config.yaml
num_hidden_layers: 11
hidden_size: 128
num_attention_heads: 4
num_key_value_heads: 4
head_dim: 32
intermediate_size: 512
vocab_size: 3095
hidden_act: "gelu"
norm: "layernorm"
norm_place: "pre"
norm_eps: 1e-05
positions: "learned"
qk_norm: true
attn_scale: 0.223
bias: "none"
tie_word_embeddings: true
parallel_block: false
init: "orth"
init_std_qkv: 0.0644
init_std_o: 0.0
init_std_up: 0.0644
init_std_down: 0.0
optimizer: "soap_variant"
learning_rate: 0.0107
beta1: 0.95
beta2: 0.95
weight_decay: 0.035
lr_head: 0.00748
warmup_steps: 32
schedule: "wsd"
decay_fraction: 1.0
decay_shape: "linear"
final_lr_fraction: 0.0
batch_tokens: 32768
max_seq_len: 128
doc_mask: false
train_tokens: 82810000
max_steps: 2528
dataset: "wikipedia_en"
Each number is 500 + 25 x the weight over the matrix's rms, rounded and kept within 0 to 999. Layers, rows and columns count from 0. Numbers have three digits each.

# layer 3 attention key, 128x128, rms 0.24, rows 82-127, columns 0-63
469496486496520530510544519493505483531502455512474486526482518502474505496506480491491476495484478516490538519518513514521557510525503462557492494524516527483495558491519460471520482539504483
520519476461527511441514495512492507490466510528505488476466494506516511535500498501451526488477480510418503474494526479525498486490502538521480504479490475505526537484512522549492526512520482
521491507471480515468449523466522534514481500501502538502497471497536464504523518483497465496495495498504466502494489478498517498489473493491473528505520503490464521500474508523473533517501478
514453451529475485487493509519507458512509533474473464550492471490468453497482487489512516512494471481533546472511493491518518481503464509534498495488515485547487535542478498498497473540481509
496496470462521464490477501471508501493556482480450527499488454510523482459520485524505482500487508533495492508493517501484478478447494490502462519496491543511512515471534509500533533515480509
502495475478442459455491481490459494492503506488519505506460497487449507491508497520484447551480519506494474503542480435495507506485452469468512528500494512488486516462469476455503522482512516
495510518479472483513479508503485483515505538460520509518514541532511487481458474519491500507533516527539474498503487504508498465514494471502472468507478501467532496498501475410462505522500498
496483545501494503482511491497495499514502513437518551462501535484488543499509484434505513473521502479478490499516490511465482516509502474505516482465532508473515450506519540520527496507501482
507520560516487518500524535504540484543496510505530489514509480494484485536509494513492506483519503491553476532481490512479476505500509487503515546453516513527557503490526497531493456471528533
478449535460533449504503481433481531472468488553491466469490476505530472477481459497509545491471486524487496489486520509537460486491506512527432457480509535491486494479508509509507483457503517
477508481466473507531504478467483537467503506560534486462486486473494466521486545454523476467499506527458480481472494512519477479504499488485462525505484480486491495475504508479515565447499527
486476479528452524531524516489512500507445491534471536479518521477518462497492541539480457495504457486483541520523492500541471463476514536509507500519520493466511525505510524441499525511500516
520467530533521471529580495508508502504494510522493481497496495527521496539505459499486512466489512518513463506486480498511524454493524511467504522457475509474518476546508497481471483513449512
527494547491488514484465490487480480502438517513513472487491491524529506518539497519505503526479492489494494472495452527527503514541517496492495490517450508510503499477527482539504494524495496
497524488492541446501488484458533482529532501511491490497496495490522500525500434519532508506477500478500479487503468510470498517519520538459509574541472495557509470475527527475520455511491459
511506489502453515520492556540545520501502502447528520477463482480537488530507490452459508506506524543506483512494488506539487503516467467491494507484519481503530514490510456490466534482516454
499454509517516502535505507498525492488478499501506499545506486541485535493435457510542475506493474512460497490451500552498498495493522523535523510522497516482485523464493530501498508510510533
516528486501503511502504477510483506484446509494513483479484502521473461495503518542509498456506513504472500480509459464481508539495521531521497474522461510499500489488472501503501511500519484
462495511496504486476497464491473521494500502506516498497483477474453507479498495468496454501496518490502494533482467519534527491462466485508487520491447504504505506501511500525539497553500490
505505505453525528506489475547523494552502507512493535511482495483485524489526452513501493471484529473522526499500445509483481522500520521521497521465466446529508468526496460524472441537486497
500451496482507458507521499513532493509516496512517491459501501504460502509539526523542502478486522484519526481500474531500486495471505534551519522489485482526571483533478501492503448526499478
447496477494551519467540471490504554534505478504513540499477537526471498470470542473502500431463524529484471505504440499464512549511542516530537505512513513534536458507495509507526519490531480
486486516471513497479509502496481519534502491529522487518498503514470500499522488497438494467471518500523507482498529531524495480518508497489530497498457499483516462499491493492508520516484520
499491473494478497502494526498475475505502465524517543491481522524531435509485488506489464456508476477476470497567533540489494493498509510508508525505519513508534492518511490500467498506500455
500467465511458477460463454501539505517486554486504497466485459491508495516444505529504489525557527477496528529475517434469497476457518522478495525497535457468507525488492473475494495497515470
515477512488478509517513498521515488522473527489560506516474492514514473490496486502481504522516477509476503506504525457478465534512523490487485463509498498485474483525476517513468514523475543
484449497491513520504467505505548514541514515468514497511501447548458480490485491494492520495479532469510494458504460466463490516483491530480543504482490521509479476537475503527507472513491502
502444500512498524555477473483483561473469485558503502532494482497502504519481503498496488461511485489507534499485484479570501470479488518493500497497530500503485490519500502478502517526476547
484477486524529438500516504488537504464536534494486517522504497519508468519508533464497498502510538487468522488499463535544500496467538469513529509486488507498496514499540508513484516496472512
487543511496474480483554505513537532516511516532489495526541526516567502547509513504517489549488472524515525509483518496465504495486496485522521490509528490496502542504483494484523513493529477
522517534532499493473506534552465521478454497467487502517518486495534470519497526475546503509490498503528486493504500502488541503489475480473497477523505486481555518472498501505496547500507489
517477516535520517471507501490447485489511480508492516520510479497542515489504516484546499514468457513463492542494506522510519502496513471514507465515525512478514492492501514485529529530502541
499500513530529487478474507497496521449535497467441514485500482474504506498487502465516488525488482544478513518503514473507497458500500516511502446485513521469471538501502505497479461507517471
496514528572490458524498489474499508528449508537519482480531514505525498514501554532471463505512519517487480481477509497500495516492494504468465503497515525465489535473508537547475545507504484
501494510527518515518472506490512500492543522497523536506516458542518503438515550520519495483491537523486509507485551523495486486523546505469533532490514478548517493498461492453496457454530548
468517502548522501524528465504531474489497493497505501530501540491471494450522507498468504524495515514501498451460518521513517531515525485490492536496510513483466512502506510531522471484466518
485498462523493501512513517527486502491498483476534521508492533510514496515482502498514513488508495496514462506511505487513548470482492517510486471527506531505499556504523504486471524519489481
516486498468468517492507499501538504466485478487559437509535530539510518542474493446498519475482494507523519507486502508471526526500536509542544469482510506492504511480505520535512501491516518
496522537531460468486482528476508489515503477487486491513501513478526481578478491512524493527488477499525542516520507519507498500473434550461486480545501520468512506475476493457508502519534486
495532500510479499472475537527499512480463506521546478514493528495543481527522523512522503503510476525495488524490535458515516501520563479475535500540498468488496513473501473533520534473476525
528485512509503463496493494509486488426452526511523534489523536536486487494496506512474507476548491504497491533533503486506455559528473493475492458520515495487498505516488528479496546480519521
458477542479548460473488470491509528499537513464469485520465514501498488474531485451445483491468505479510487458508461518485492508519540499524517504464504507547521470521500514477500474483491482
493540475502487465494507502502515498517462506494506537506494469507471516539438510516525510480502532491497527504467485494494500458519478508495452500483495467466506475508483477495522490506459515
520543478450493500462451485472492457486474498487542499529496531518496503501528497505474483507489513479488482516484481492483487477500461487488508558472481533491461519500485530512500488491489494
481489501498530495488505493502491526521531497506493518503487498492500501511516510490494436457484489512533495508534480463499478517512536510502481501476459500520501517508513492497505511480491505
529476516480528482485473451500502519499527497535510497502490467477499512490528505518519516498484466503474504499458508511548505533506469511503488497505515493536432510444458479471501487471459484
# layer 3 attention query, 128x128, rms 0.254, rows 83-127, columns 0-63
510485478500516494517490474482531486458521476476488474482528553493463478502452529546529468500523469504511520533486470512508484469516494549492515494501514555474485525474513485471487473494534515
462512500509483469478486486528487516547524497505485509487508443503510508525446454498524516507495488461436529481490465530544492512498512515509448499528511534504502505514479509485499486481487481
538474482463509520534489561519498491510492469486487497509500494442478528508515510509522515528499488477541515487461488542465473519499511467523506502508509499516535461520462509521516517469452474
492470569522511475480530477489487523523545500478462519533478485519551490501479499552542492471500534479486511495494500491451487499500497504498495506527482510525512493504519538496507488492520471
485500496524504474523538507469464486491462484535501531520486493500489452501466528502536516516466511484490507489448474483486470498447493511491498476487489496504528480513452493516504484482508470
513518509510485538529506506489489511482495505524487537525509507492502458518522526501536492491474464482511532468496524506509500514481478492485487479501489512482483502514467519482531498520488499
499514480481499485499465514489537475480508522474524533541489498498510482448490515502499509476500495500554480493501499475504489534513518454518501488501513492522520533481574502474517531493501507
526544509509546509477529521477494456524506463456520492512490533532498493512517497476448484482520499493497476527483509463478491513505559474535507553490492455473508484479553521543489488470536518
514465516511500493489517541486518538480550496539469449485530503477503550513463471512518497511511483514486479509485507509523503471496531507541506469511480524492502486502488508476482484465530524
513479524544510501475483489474476483487527507498495494501510508488485500492553503530494510507516501545469521506507497546543506498530493508534462478486473489491501479482518458491460478498501510
515500475531495482540499486538499480510473482475516486493572473505485467517541514504516472491536507464482494470526525540485483488448525539474485540477509477483500504514494452464514531474435469
505534496547520479500501461494502494471497502492501472452508535483503528498494501465483492513492507485506493456506484487496519459506525507502524506485511489430505483508485492545480467487476496
475512494518450534508456515481478537520536513468528491495465501496512517483538553483486509514507518480510517495498486498480498498493523519543500503487456501524497497484494502477514523513492488
481493475497447501509491501498488488482450474494576517469512522501501520457494482489513489530482505470521466494482488510514478516503572463515524476486471511508504481451441521542529503492472484
516511488485505487514464454513516546518477502507459511558483508513489496501519517531526461477475459479462478501480486505487513490467475502503541496489540505525495500488469467451485512501474500
479483518489501506505466519518524500464505452503520507505464523480517477481480532460507511506512455506539489501542526481504547540533496533520503478471502497506475492469497485519518531519479501
492531483505531478473489468508478502507452557458527527490504512472531506516465475477546507516512513487494532515494532513491545483526466481475471484478495502503522499499520485500480505529539481
535496499522472530469492494500492466451521485511482510492476514519490511489490481471476510521485475507500498509500505515505483508557471544543502490518499476456527504465505502508511493495507514
498514507539489506481500561519497537462495526479502482489505499499503518523522481461483522489513532503497508487485480528457540515504497483475527463508503460465500471496481521516503507510484447
501503513489488516491495507536486488565481529487476516516524505464512485523455466524486484502499480492517505505494471509483507443484491505496520524503487477477526457567504523477519478588468528
527523429491490520509520524486513490496502547480513498532488486576477473461500528476504513519469474551508504476491482469505477479538460507538493513471520507453472486521530505492533480478515483
490552509537514501491505490541507474544482511495502508508485482505488515489486518479485527507483521500507489466487510461492471474503530475482469517509455479507515483507488498489511513493552504
496510534473472517518500525540498515520476525458499460498516507495494473522494517464503500555499493519532505474528509546525474475486489505479473469463530477475484538538518481459498501504508505
490501493509515455488471510439480488508458511485529504522522516492514549510484510506478497510496512509546511550502505481468526480501505536537507471480524511520534469468498503500492474498494503
497523535508513501459474506485476496533540519507524513523498501504517534567490485501526558482493479480496515497491494500513494482522518496476472513519492510499544484501472512521513528498524489
516493517460513511459445468513515444531460497502477521480460488493498486533515530543494503536435498478477498521521500515507521499517472471494488505512503485441525511518520495525462511506507479
533431508504532484502497526489502492475492512482457467518527472503465505522524503476492484452522473495503523504469461533510496455487526534486478472490478470483508503478527503505531492500500550
485502529476500446520486519523460511496539486480436477515527501483508472542509498485505490484537491531473467513515491531506511490483467510494531469509485520501483558519525466491511460498489495
524533480481491461527458516484461462494495506500501488502494495471507483468478497485467467506491488481485475504453518563466461508503509483530507520503469510508508487484511486508486501496498500
481490496480501510543468478549469467481468468518529521534452534500503496512520520507528485494531482521539526515473492512499517527505443442426508497500499480494456476480525473448439524507527530
499514489482510479484530538497512500494498529529505516439519480487491529514541540432484480480487471525491466494480488466532475468499526461507468509473493491484531493504507486490483555486473520
516505508492494504521523559498512550491498468548485487506485475533482515485489537522498487501493492475497521516525474506513476475458491449519446467469537519511551536467456505503484550484504458
459493507518474457469495477475481505507481508533534509465489514466469485481529497529496510520518508509491473516487491483552508484464512547516486513469475518486511433479501522479465474509508495
477483555505537522520479529512504500466486537462456555478507462492484526525480488503510475507442514508497481504496496500490519459517545522457481473493471532512504481563471501466524466487493520
494477498523535506495503470506508497521514502544468475523517503510465520475503486504493506509507539474475530490498464445466511502533527536501515525459467531519488485495521506526492503474492509
484489511509479525493523458510543498494504445488485462513536502533466492522481532506533495517509496520524523473527457511547499510477484487498518529516544509481490490475465523481491555496475485
527488487471491524466483497507555538445512506475522502515499464535479540488467459505548546521508491497522504521470491508537500518471499489531505504496534455512503495484553485519546546500459524
504514499522467473495483458504472431520500477555497459465483475524490478466478488493449465496485502479499496481520548506475511509456514463481467464515500513483521528501457494445481532540516510
479486477523537490458480530502487502482530523466536502519494483473503507522503493514520533481490492502479502524475493492488497533513528498481515520481502502511494494496525446484549482473505515
432501547504539491511500488525506526476532559480525547487489509462481492507481493474520498490491555548521456471455492506532502495483488487474554474490490511509486504514506537521472507511521485
533474497493481494517470465529504495505534518478464511504501484453509532494515519482498534536470485470543519525516512534481489509506467497528524521521473509507499529520503523465529475528469515
504493509505536481483491439484491479504523473527519494463483458469489504513472514535495495495529506462479519484531509497481528508493522509466513472510493499510503526519503565503507478523513518
447487504489487497439488470490502506486527480474482504495488483491494485470485547493530491528468478514497505514528461463486489529483502522478527499495477512518531522499464561476504477516498480
499525483513496487438520540474491512544472525484481483506458494435520491528517492484498453524529513484533483531526532507482522466514464512474472485508461505471495538495518495465488502506478503
467502491492479506503531505492478516490518492522491492500515468497469523529459490464489512462515513466444451497492467487481532526506538470508452493532493525505464458483445548504447539512525471
# layer 3 attention value, 128x128, rms 0.25, rows 64-125, columns 0-63
517507464490471498504514481497513532562493507504497517531486510559506496479496476515474496488498539491531478498488515514516532496530545491526509512504499528504507510489513523478549507514525516
501498474479515476535464475506476509469480481471479486455543538525504461481519583509499521517486497443493495498492459494533503496520510480523535540474564499514512504518465477509496489471512480
507519527491523497495467519481510505471507542472477505491515510495527466479507516492505474511522485515520492516489527487521495476494462494502509484495534520521462513471514512515518493486509529
498474532481506502513496506542514491500490489499463529502459500493479503504517469526503507507475478509492476492496485487521505515512488497507519481494473458486476540514505444508508495489526494
504536492498548507498509552499567510529499500517501514505498521529543494485463474500448469481515491493515503502488498484530445461536522498491497518459554521498499487540502502481504475499497468
511482542477506513543527506506472526507489453453524464526479521513502487505484472492518512503512462541518483505539539529474539486513490428482521467525492484550534487515523515501493497498510488
521557512541473488500500497519513518467502561491518490518477519463507512514506436503531449489518472514472481497507488502500442513494502502536452492471484473483479542505516528495441492448482493
500490486467466506528508474474484504513499520518489450553486495467489468486515513550524505472501501481441524510510507478512556542554495579490493509487519499469511493502476515507546500496471517
526535469509505517486459510508493515518485522492522505481508520500486512479507491461527537526505496460519516489452500499487490490520502494515502480448551509468468474486495478524507505498490507
489500514490517507513533502503512483491483520476500520492460484493534496522487488496494466501463473514531468544547507513507476476497513503493483486442505475516541500508551482500461501503519511
487496519490497538516521528467480480518541472523511514520488488498541475540506503481508481492517540479507516509534458502491488541488517516535496547507510514509513497502514507514489492468502507
496500490503500491464482474529534496513519505517458500474505549497512511526512475504486472487460447526465481461515489456514497486480441474451515513528491507496488490511508522480485508541486518
487500494541501499468512515511503493507485519499497506475500505529499517515509460483473525522519498506501480475511511531527531484533494503512520456505534529499518510450514491523504501519514486
493501476504546462511430475503543515489514505536518487523483499505504494494501487492449484511519492530483528521470532512499490532509483499466495555442513507523489513518525529498512500544467507
481510545533476500479455494506517505510512527559471471483508488508523513499491526474521485506543506449501475484428492488563489544461515526500530514533458523511455533479487491526478530541484524
549497511502446489488543489504435484523469522525522505524516504495470530494481508458507507530500548507518550502510491525499505491509527540485508515493500478471490542478512525523492500507512496
473509526512449526471501492501537501486490515518488543526501526473486494468533541502524500477484485491533473520512514478506510498461506490496491505548470479498487476509509503498509504525491535
478511531510497486529481482484526494520512481511502465511479522464482490488494515500479518538486504467509520501527426468533456479501475521500542505470495498500538466473467439508482511509509483
503540522494471535480503497485460513528499507536526459478506500479503498486518483498586469511497502486472471481536501513519502518507499528537473492459508491497535483468518496468532519463492510
495476504521491510510500510487545487459476536483480490526517501488443514490469513554478499482535451495454512530437476496520545521513494506505527468498498475490470475473476494499528522483440501
510521522553467508507500461493540483533491527503478509533469557515493463506512499497494514542514525474469537483522525527530542523492530485518461515506483511488521505503504527494490531487539497
475545499497504491507513465483556504473505472479531517507511497496495499506469487508521513486517498536484519483507476529508484540509512476532520528479491488515491543505501503523497477530500505
501470523501448522506477510523512513501494564522494498454514473459518497481512468499477480523508492515479502507483505510495483497493493487488515515469477533512519512515491496468505526498550489
502481508498487526532432480485492523514490514483499496486526550495520485450543513519505499512525528500493483471477479513511456466509484485528511487470457518499504489541457483501503486484494494
465541508511511506483494495518514490491510511519476521499495535474508478473490451497538488487494503524481498517491543515507494492486529507513465538542444474507535500496469537487485500489473527
495490486520464477525468481498447496517511495494498503485507504449498536532523473518527467531529512471496497497500509498464493496486492476468492456513516508491475508479511510548461505456501486
521506503485483500491485501491499508500500464505512514497526480501486504534479507507526505509498488530459493541458462496491525546489509485527464475495527514519507507507500465509489464497491507
515484486475505462462488494502501471516537502491456509476496492489501507481507494507510478508519525487507489510482511491517505487497515487503498502506463497504496506480481537511516459497456488
521504507540474523526464545520518528501495536533524524485509497482505510491529479503534439453477465479514484493538541521480465488465473479509484498497466495473501488543533532511475501441526481
506489546523498511520554528489485505468523493503507456525470470479510464495450511493480500467505489558528494489469486464502475507501479522501522549494486495502518494483467482511536485475509517
467490472492467523524494482558519533536487528494515496533534511475504535530522501527521478510509508490460498496519548530485558495496531550485463506561434505540499438492508569489478544490485486
498503522500497476476507515555489513518513456491521494517511524496537504507495507486519542448567501499467494499508497464493523488516494484487503482525492533519513508529469495488529530519482497
493517493445493494501550486496527489509510518484481527481502510499481507482533537482506505484495498508472498512484470483502481493483493520499489500477490502499493493516486506522485512509524495
484462506477534476534510482503523509482530506436497537488524501485515553498520503503507518520484529490468513501477480498467499533507492516510477489499496477494480502511529472475495490499490452
468524484483475504540448460495482520482517512483483482489517505510516477477485502472497488499509512481508486536520544531467521481512489515468513477480530504519488517507479532500522528479520472
540498532484505493503517517487532463526468533507529498499513511481470516517494512498513558491525514547516482532495467498481491466494529494506482543487519482457468503455568474504492510516481480
523487473463492483475542480528498487550513499494501484519491519488514561503531519452546543529454527497489528497490506505488499486476517500483476418515477480461523514497525505516531507518487465
500522465521484495509526482502543489458529510526491573495489514544499488483526502507491518536512492462530496490505500520534500504494522530477534535493482527501498509510528499485471506451531485
512531465514507482491473516510530455473493539515465561518513518523547518513512501492534487506501494482486492518506546505510493488524480505508484494468471490467498488503525547496479498502515517
476506469489505512502502502450561495480523530493555465503509499518497522479492493517457512536503480476519460499498473518510468517493533463467516500481469504521502504498514487499491470500542488
468520492484471544506502494518480525458532529540513504502456495506500494509491521495478478450493479492525499496492491478516517498513487470479546497462490508533505492551500514504480492491507514
483505490501478489472539494513508505497470485483474541511488504460476528492489536491533470497517488501521482537488538470520525416505550504487558556488505485487481551527436520492480483478502508
491470496459506539524526521511477518486486479495528512524505483498523496457476523494487537507485507516492533508462482516474513482527494492511503472521476474523490461475488509524504502493456484
485507505457509496479494475512479509497559527513507535526489479486481511494522493549455525475520485487532516518504520518481518506437457503450491518473485511486529456571505505488492499486515527
503525491472501499538476504483452494506491508512512487474474486483509492475465514498516511522521543514515501519491516495496511467477523512509532502487496484510504518503488515508525489460504488
536511511521524465486502505508484517562543557458568480482535530491499509512464476492519526506487527454487499495469505553471481462512521505493498504461493510470487499464495500500480521506476448
468490469454491495492528481533466468501474475491471506516506516483512469500465525505516530476461480494495536479458477503480500490507465477471515469513526502503471484489515487482473511508472524
497506538525480479486516473499542510542511500476489549490471534518518524493489499489506483476503504472495479518495501484511524494471529457494503506530478503476514498510496490521456480476540470
503511496536447473458533513498502491529503549470538441502489495501460488512515480499511485545497475526521488510554503491524507487482474482501484478480490532451506520484504511471477496511530478
478512525517523525534523503516461551462490496519448520485469482498519456483498482494470470487506489476496520475473483485463501459480504488420506495487499460524505463565465496480506453496510520
463546549504477481506487468482525502492513511523494483517495476542501509527527503461535518485544448509492499474515511495528508516440489502497487513501468492471494502488512503523492518470496504
542510462468494487545509484513465497498475490491477511533543498509531471514490522460519516476508502473478517533506500498478492488478501451493490506512505487493547491514522515526533477499533503
503497490458517507528516492493479512506485473512489512506503462501508535487476493467507529506516517501503465490485508528476462478479532519479492549515470475476523549510457533515508495500495502
497523500548533499487460477475530529505520529513434558472500552477526567507518498529541434474517459479498496502525495522471527531522505530536482506502507491473521489558497520471505514495517495
497520477526502481468472509518490494518532503500471487485502483504527497466494511512517538493502483526504527507524487533493487517491487516509529497532564503487519536480529502467459505513499517
473533454472467504532513485518456514431559545504518524520464500473463481509542483507486536492512503546538482516456517531498499460514482472480519505483482529514523489531470495479502501500530496
507506500519533479493495482457513490500489493502486499505485495531494555497520507478522499527457474504517504500536519537488495483481509470478487490480508519516542515521529492486489471503524492
516518511510517492492539479500474486505534494496507506479467502520528462463508522498495564506501485454526491486482493519557474509509503517525509532478518496498505523541478479468517496469524525
511479517534454461444500516526534488522511505483453481488473508474486555520518503476536468532510465546481466479502490442520478504504507522507489467508509521458492597499463477507523475498518468
527506501447552465557520470538487541524501513486473498509501503523550533513492513491495521495510494509489523489445494483484480502471489529464469498476477478525501499546479553500496478470481564
493519513504494506522472489501491523501510458496475546495526506517532456487525478503494510490514488513522523475498518462514497479500517488536486499501524513505501455478503506530491512521488491
518491510436485517503482511519475511488506482491473477493531483508554481491504467451524485531499490526465473518487483467490499517513497539508488473485488488486492503477513491536504479488494511
# layer 3 attention output (transposed), 128x128, rms 0.231, rows 64-124, columns 0-63
466478466515510514515503482537487482457509479475471514474510488478511501502482491530563482509511463510462509520564483456465494500531480503527473491511496477453487507505502485526474487479504485
495521521528493465470518509524508515522509535485528491486471458456492518529525482472515480455542505520535483533526498477547481485516500466496457481526457497528510470493501477471480519464504492
527481499505474501477520473517511538512510537495494489531507492497466500529499505462500510483513516509465510473504470525456489517505513463499499506544488492492511488488503471503477503511497494
526529495500518529493516546482487515512508511522511498508507521489522512492494532466463501503490514511489522535501525506474508458496528496516493513471519508494491493494518518496513492524489511
506482537493420479496490497530470474465489497459491488483486519495500455527508518536535515566500503526533502482554508517495501513470456530475506462513507489489499501489480492496476542493475482
505516471516485523511512474539537540482522555524526500473504507527489536528499534519493475507475534458488508515488470476492449531514525558505496501444526515489468517496490487516512542465483510
504461498450531486475473497537496486516526510466492496488509478522525514507504516483498475514505503480507520494513487491502550492503468482473514527533498492539481458496509523502550473543540498
468510503471530471471514499508483489520490469492500526473503481551521536498503509485483480512483498526538476489456512514484494456508508467503497525523518506523494517521518520517476513538514471
453425513511478528530519479495494468519508542511479526520477501495513483515516491508495500516546512538499476538498475481514512508499488489483479539516496470516541501510521508513504486480490500
505481511514504504483478492519524530470512535515527491470545501500501540506499541510496525489500526473475561456463493477545499521494533543480518473506469521522479516481474505523509556457535508
469498483494520468482517484558476546477520504526492466482502498495498512472491502508481485472492474493475496476524552525507527487490481491474502444486518462487486526473469520495516554498523464
525476469530498494516524527501520506471486518477513494542500457491504488464473505499518513522497490494508483514489496542504465510517510512531462505440524498508539470493496475528517461497517496
497485462502493507501489482502491482521516512478493524555509498465512504450500494494562510507455496508494510527490492469438496526473516493510497504512465488501459505517505495510527476461484517
487469525509484537484541551486477479495490451484491517514510477510523482485472502482492503501497520480515512483504481463472528486451492523521515489528519488484559471449528472498475498478503505
511493465501470457544569517492515511526490492474526546549505495487526488490482496476514521493450520571520481547569509542488469463461500481470488514494497498454543503508524502458534473523515493
454502473488559507520468497513529509503516509493472519505487507504501509477479479521488477471513455468477478469507479468486524509486487471481464515514464517530474502536520537491511504513499494
521462527477507478529486532517502516504520475511534436460495477501507542567481469497492475500512536513483478485526483527494501511493504505528551509460520516491530531504509492498523463536498498
495519498464477465496497513475480520540512473504531523492513494507493501504484503472509497469502485505512478509423530530504502542489533475509467516531538502488512527529515537462478495515485467
481512450495468482506500534489503527496530530449528518500476487518503492535506494486466492499480500474498468518508474506505477503496509482470503486547499484505493520449484522525487490530532456
506548524483487489507503476486485492539494477493456483459485494522567484491527486469518487515429539536515493458536538493443487480489507503495473521490500551506500501548490489467527435522534502
514488508467571493492493537509454514500519515489520490481508449490486523461477498564516508450483479546504473486488517482476474471497467473504524475533471500483500494491516465491529484488506516
505475466505475506494483519522488498491523526494494499489497513532471531499503507529514509520479500527509477495505496496505504461488492493506468517521508516467510453512501489492482509463534481
519543486507552525473528490494486532522509444490531499548515506497498512513461517500459507497479484472504476513529485532498547501544533504494549502537495467489525464482545531542495477479485509
491521502514489447472514493490503498516476497521492498506476503457457470554502468489491481436505468491557500543508499476474491498502504530478508516515533445511472488466542504486483512496540503
508481526495523517535480504491454485487491472472545500509487500551454540521512547521511479472511505488509524507520497470494522488495449491548511482489520539517473513453531464495529459505529492
485492485508525499445500514502534514503525483552466531519498482499476506474477519465493501485490470514493496522449511519491521527532522490519482556535473498524489483496486506496508504516496470
502508512478490503510544501494453509506500553527469508471484491500511506493530499514450480499478484498555482517517509525508487442543494484455498508501469514506499499495495500471491515476518492
513503513501501514501500524515496516491482480502514489539483530484454509504489492458513517460487469497514518508506474496463483519495489491526488510520499497493460504521495498482505504517514477
539503493491544479469518498477483490482522476473505482506494530467541488541499525499456517511562520500499508486516470504504516477535497521510539503503510513505486509483507484513497505529511505
485524492501500516502467508491521482532497502440522513479495520534506506497487512511481513520501517489508482469495538548522509478487518489488505482510532483471484528515512497482494507517534495
482476504480554492499510492434447467469525442516519495479444463495489481481465503463488491502463503502507476508482486456509503531517478509512520533458562529489527542493503489543495460534488516
483512507494477490522508497467495464499471504488500496495509501497469502529526486520524481533492508516529498548482507554513435497431498521498475527506486497507492493523481473505457513482494508
515460537547563500488475487479494508460475482503512498501481517516487500530465487476421464508511484499481497485448511501484495536499506517480533520514506459501480497518479496515518466491478477
516507497554453480476489480515468495505464503554461500510489507504488508473500493496502483535500475508498531507499541526549534520487502509460515495538512490519513508510463508499462518482502509
514495523521536451479534521503493525478486502482516467502474505486514508511480487535514489479486494513482514491486480476523528485455502530545476475475495520479521511486523453529498473490507485
448503501499495456483511490457494494500498445474450508517498468550516473501519477474482465503500511473446497401490548526523537491532496490496498462512476541519512500486478520523486484475531485
484483497536501531468459497526532510482423503481466472466542504538492476487494482511499512486483496519513475435476574507513503531508485554533490471472525491503461508494488457473505496446527509
505466523521485476482490524494482511491472482533524505514488509495518511516507524463539456471484509507480517516474495446475531514493486516528483509526505481522492484474465532495526492552493522
495488501494466497490493494518462506532495492512553460511486520549508518520499487478509499525527471510525508513504493491513496528521525502518515513506513484511487494492504478499497480494493505
510497505496474506458510482488495484480492508510471534519483485490530511489501523487521487467497498495460511510506507497520525500490558536504484530511509540541510517487469496496458521523450505
499472488501519508470486504488497495522522499494537511480536462481461537480495504477521474520490505490506478552491471504493460529495531516526473544492511491517535491509509477512494485510477505
474534507512508486523540472467498504494488550514534475553559551567480507504540503436452483498532538507457530485485482525508525483550511530519472463498535520493501445484534507520513518505511492
500553522499536486467501527514533533493514495471509476497484480488479494494481494477515483503464471509552461522530511508542473495445511495487532506485529545505507533480477492433495471520534498
542498494512505511523513491452512523470482515502484501506507529527495505468520512476505520532459523504533475482497512480487468496514500499511524520508474479558497539433493477484505487479512486
479537512515503498503508481539526541506504540485493517521523487507515497487532478525543504467472491504465486478538460492493507525478484511519475523455509506494522472514505474477486488501517509
499506527481504465488459531444487513493518444523422487498501512514485497542539477571486499487471458503520493485492505513539481456551493488512489499477501553492500531507523495449538496483510508
494503526493491486529483515492503513522510521471508484472488479481489487498504451484462490493527515515510475516521528542512482528488485514517513477478507508491470538475511503518497456508464471
501499489473505494464492475469460474462458511530503458497499543525473509513497508515467511544475497503455518471473476481503494483509511527521514509514522483463503502491493536505523515502465529
493496531499550530508508510488485488428522499519511528477499506521522497513499491480508498420524460510479516483485514493466505495508498498520482472471516512517473520486511475526494527469473475
484467460481501487507539512505515502483507552485526490529522502489486472465513501482539527504514477527524547520493492483484448503509463511495539494458474482494506495464530491486522459507528497
525453479507526506518517509521466496516489450521486504493465498507500488525492506493491541493467514520508469488531507469495505521562477533524507513497518476515489499491513525492506442508500478
467532485499533524522507494521476494495470508464515510496474499488488509502488479492506496531477462527533523472500472494499539496508489529508531502479509483500496507533525496515513496517513483
495527485493511495498460482494492501529507493480456493562529532517493480492489504526491479490475522524512499505493481494498556496515494505480486499476510528518520440482517478457519517475476496
498484491485444491496531471491482506480471480500530478542491535509432494527506476496475538515483495518493532483483486459536469537503464449467530479510508466516502485511506472527505515505494506
472492482462512466563490491505517525517499510465490521480456535500505491522479459466500478488496511484539488479496510482485519512507440459507501477483498493481479482523496515502512484521490506
524452526552496459508518511470518509493511513503516490472570488502542508503513520496508484507518525509490506473493470496519480504461499557489483515501498497526519509448534478524532497483501492
492478488480506548491493459530519517470521513469494474467524569535466491525533495481545510551515487501501517485503480474533546481477508538528521497482521501490459505530489485494526507524472464
474466513473510458495453492485517523482513506475471481512501469493467539547501468465537458500466470500486499519498512503469513478490510517523514517505522476535504456497520482493487449538518560
493506501509515510458501476503520484497494500483510515501530542517513512514512475446476510469492499492509545462452528491487514509514478512501501488515541480464497435511527497496481537433492570
522488475517442502457475486486491479506475517484478523489523516494513484487531506482506501563482482540530479509492511472490499484538467497473539529469520462478528526503515542490507434464497497
504512515495518461473515515500507483497492525484497480482447520479511513517467510488464477514497495464516488477492467521480465471508491507462525492509473511500517527524509546471518467565494512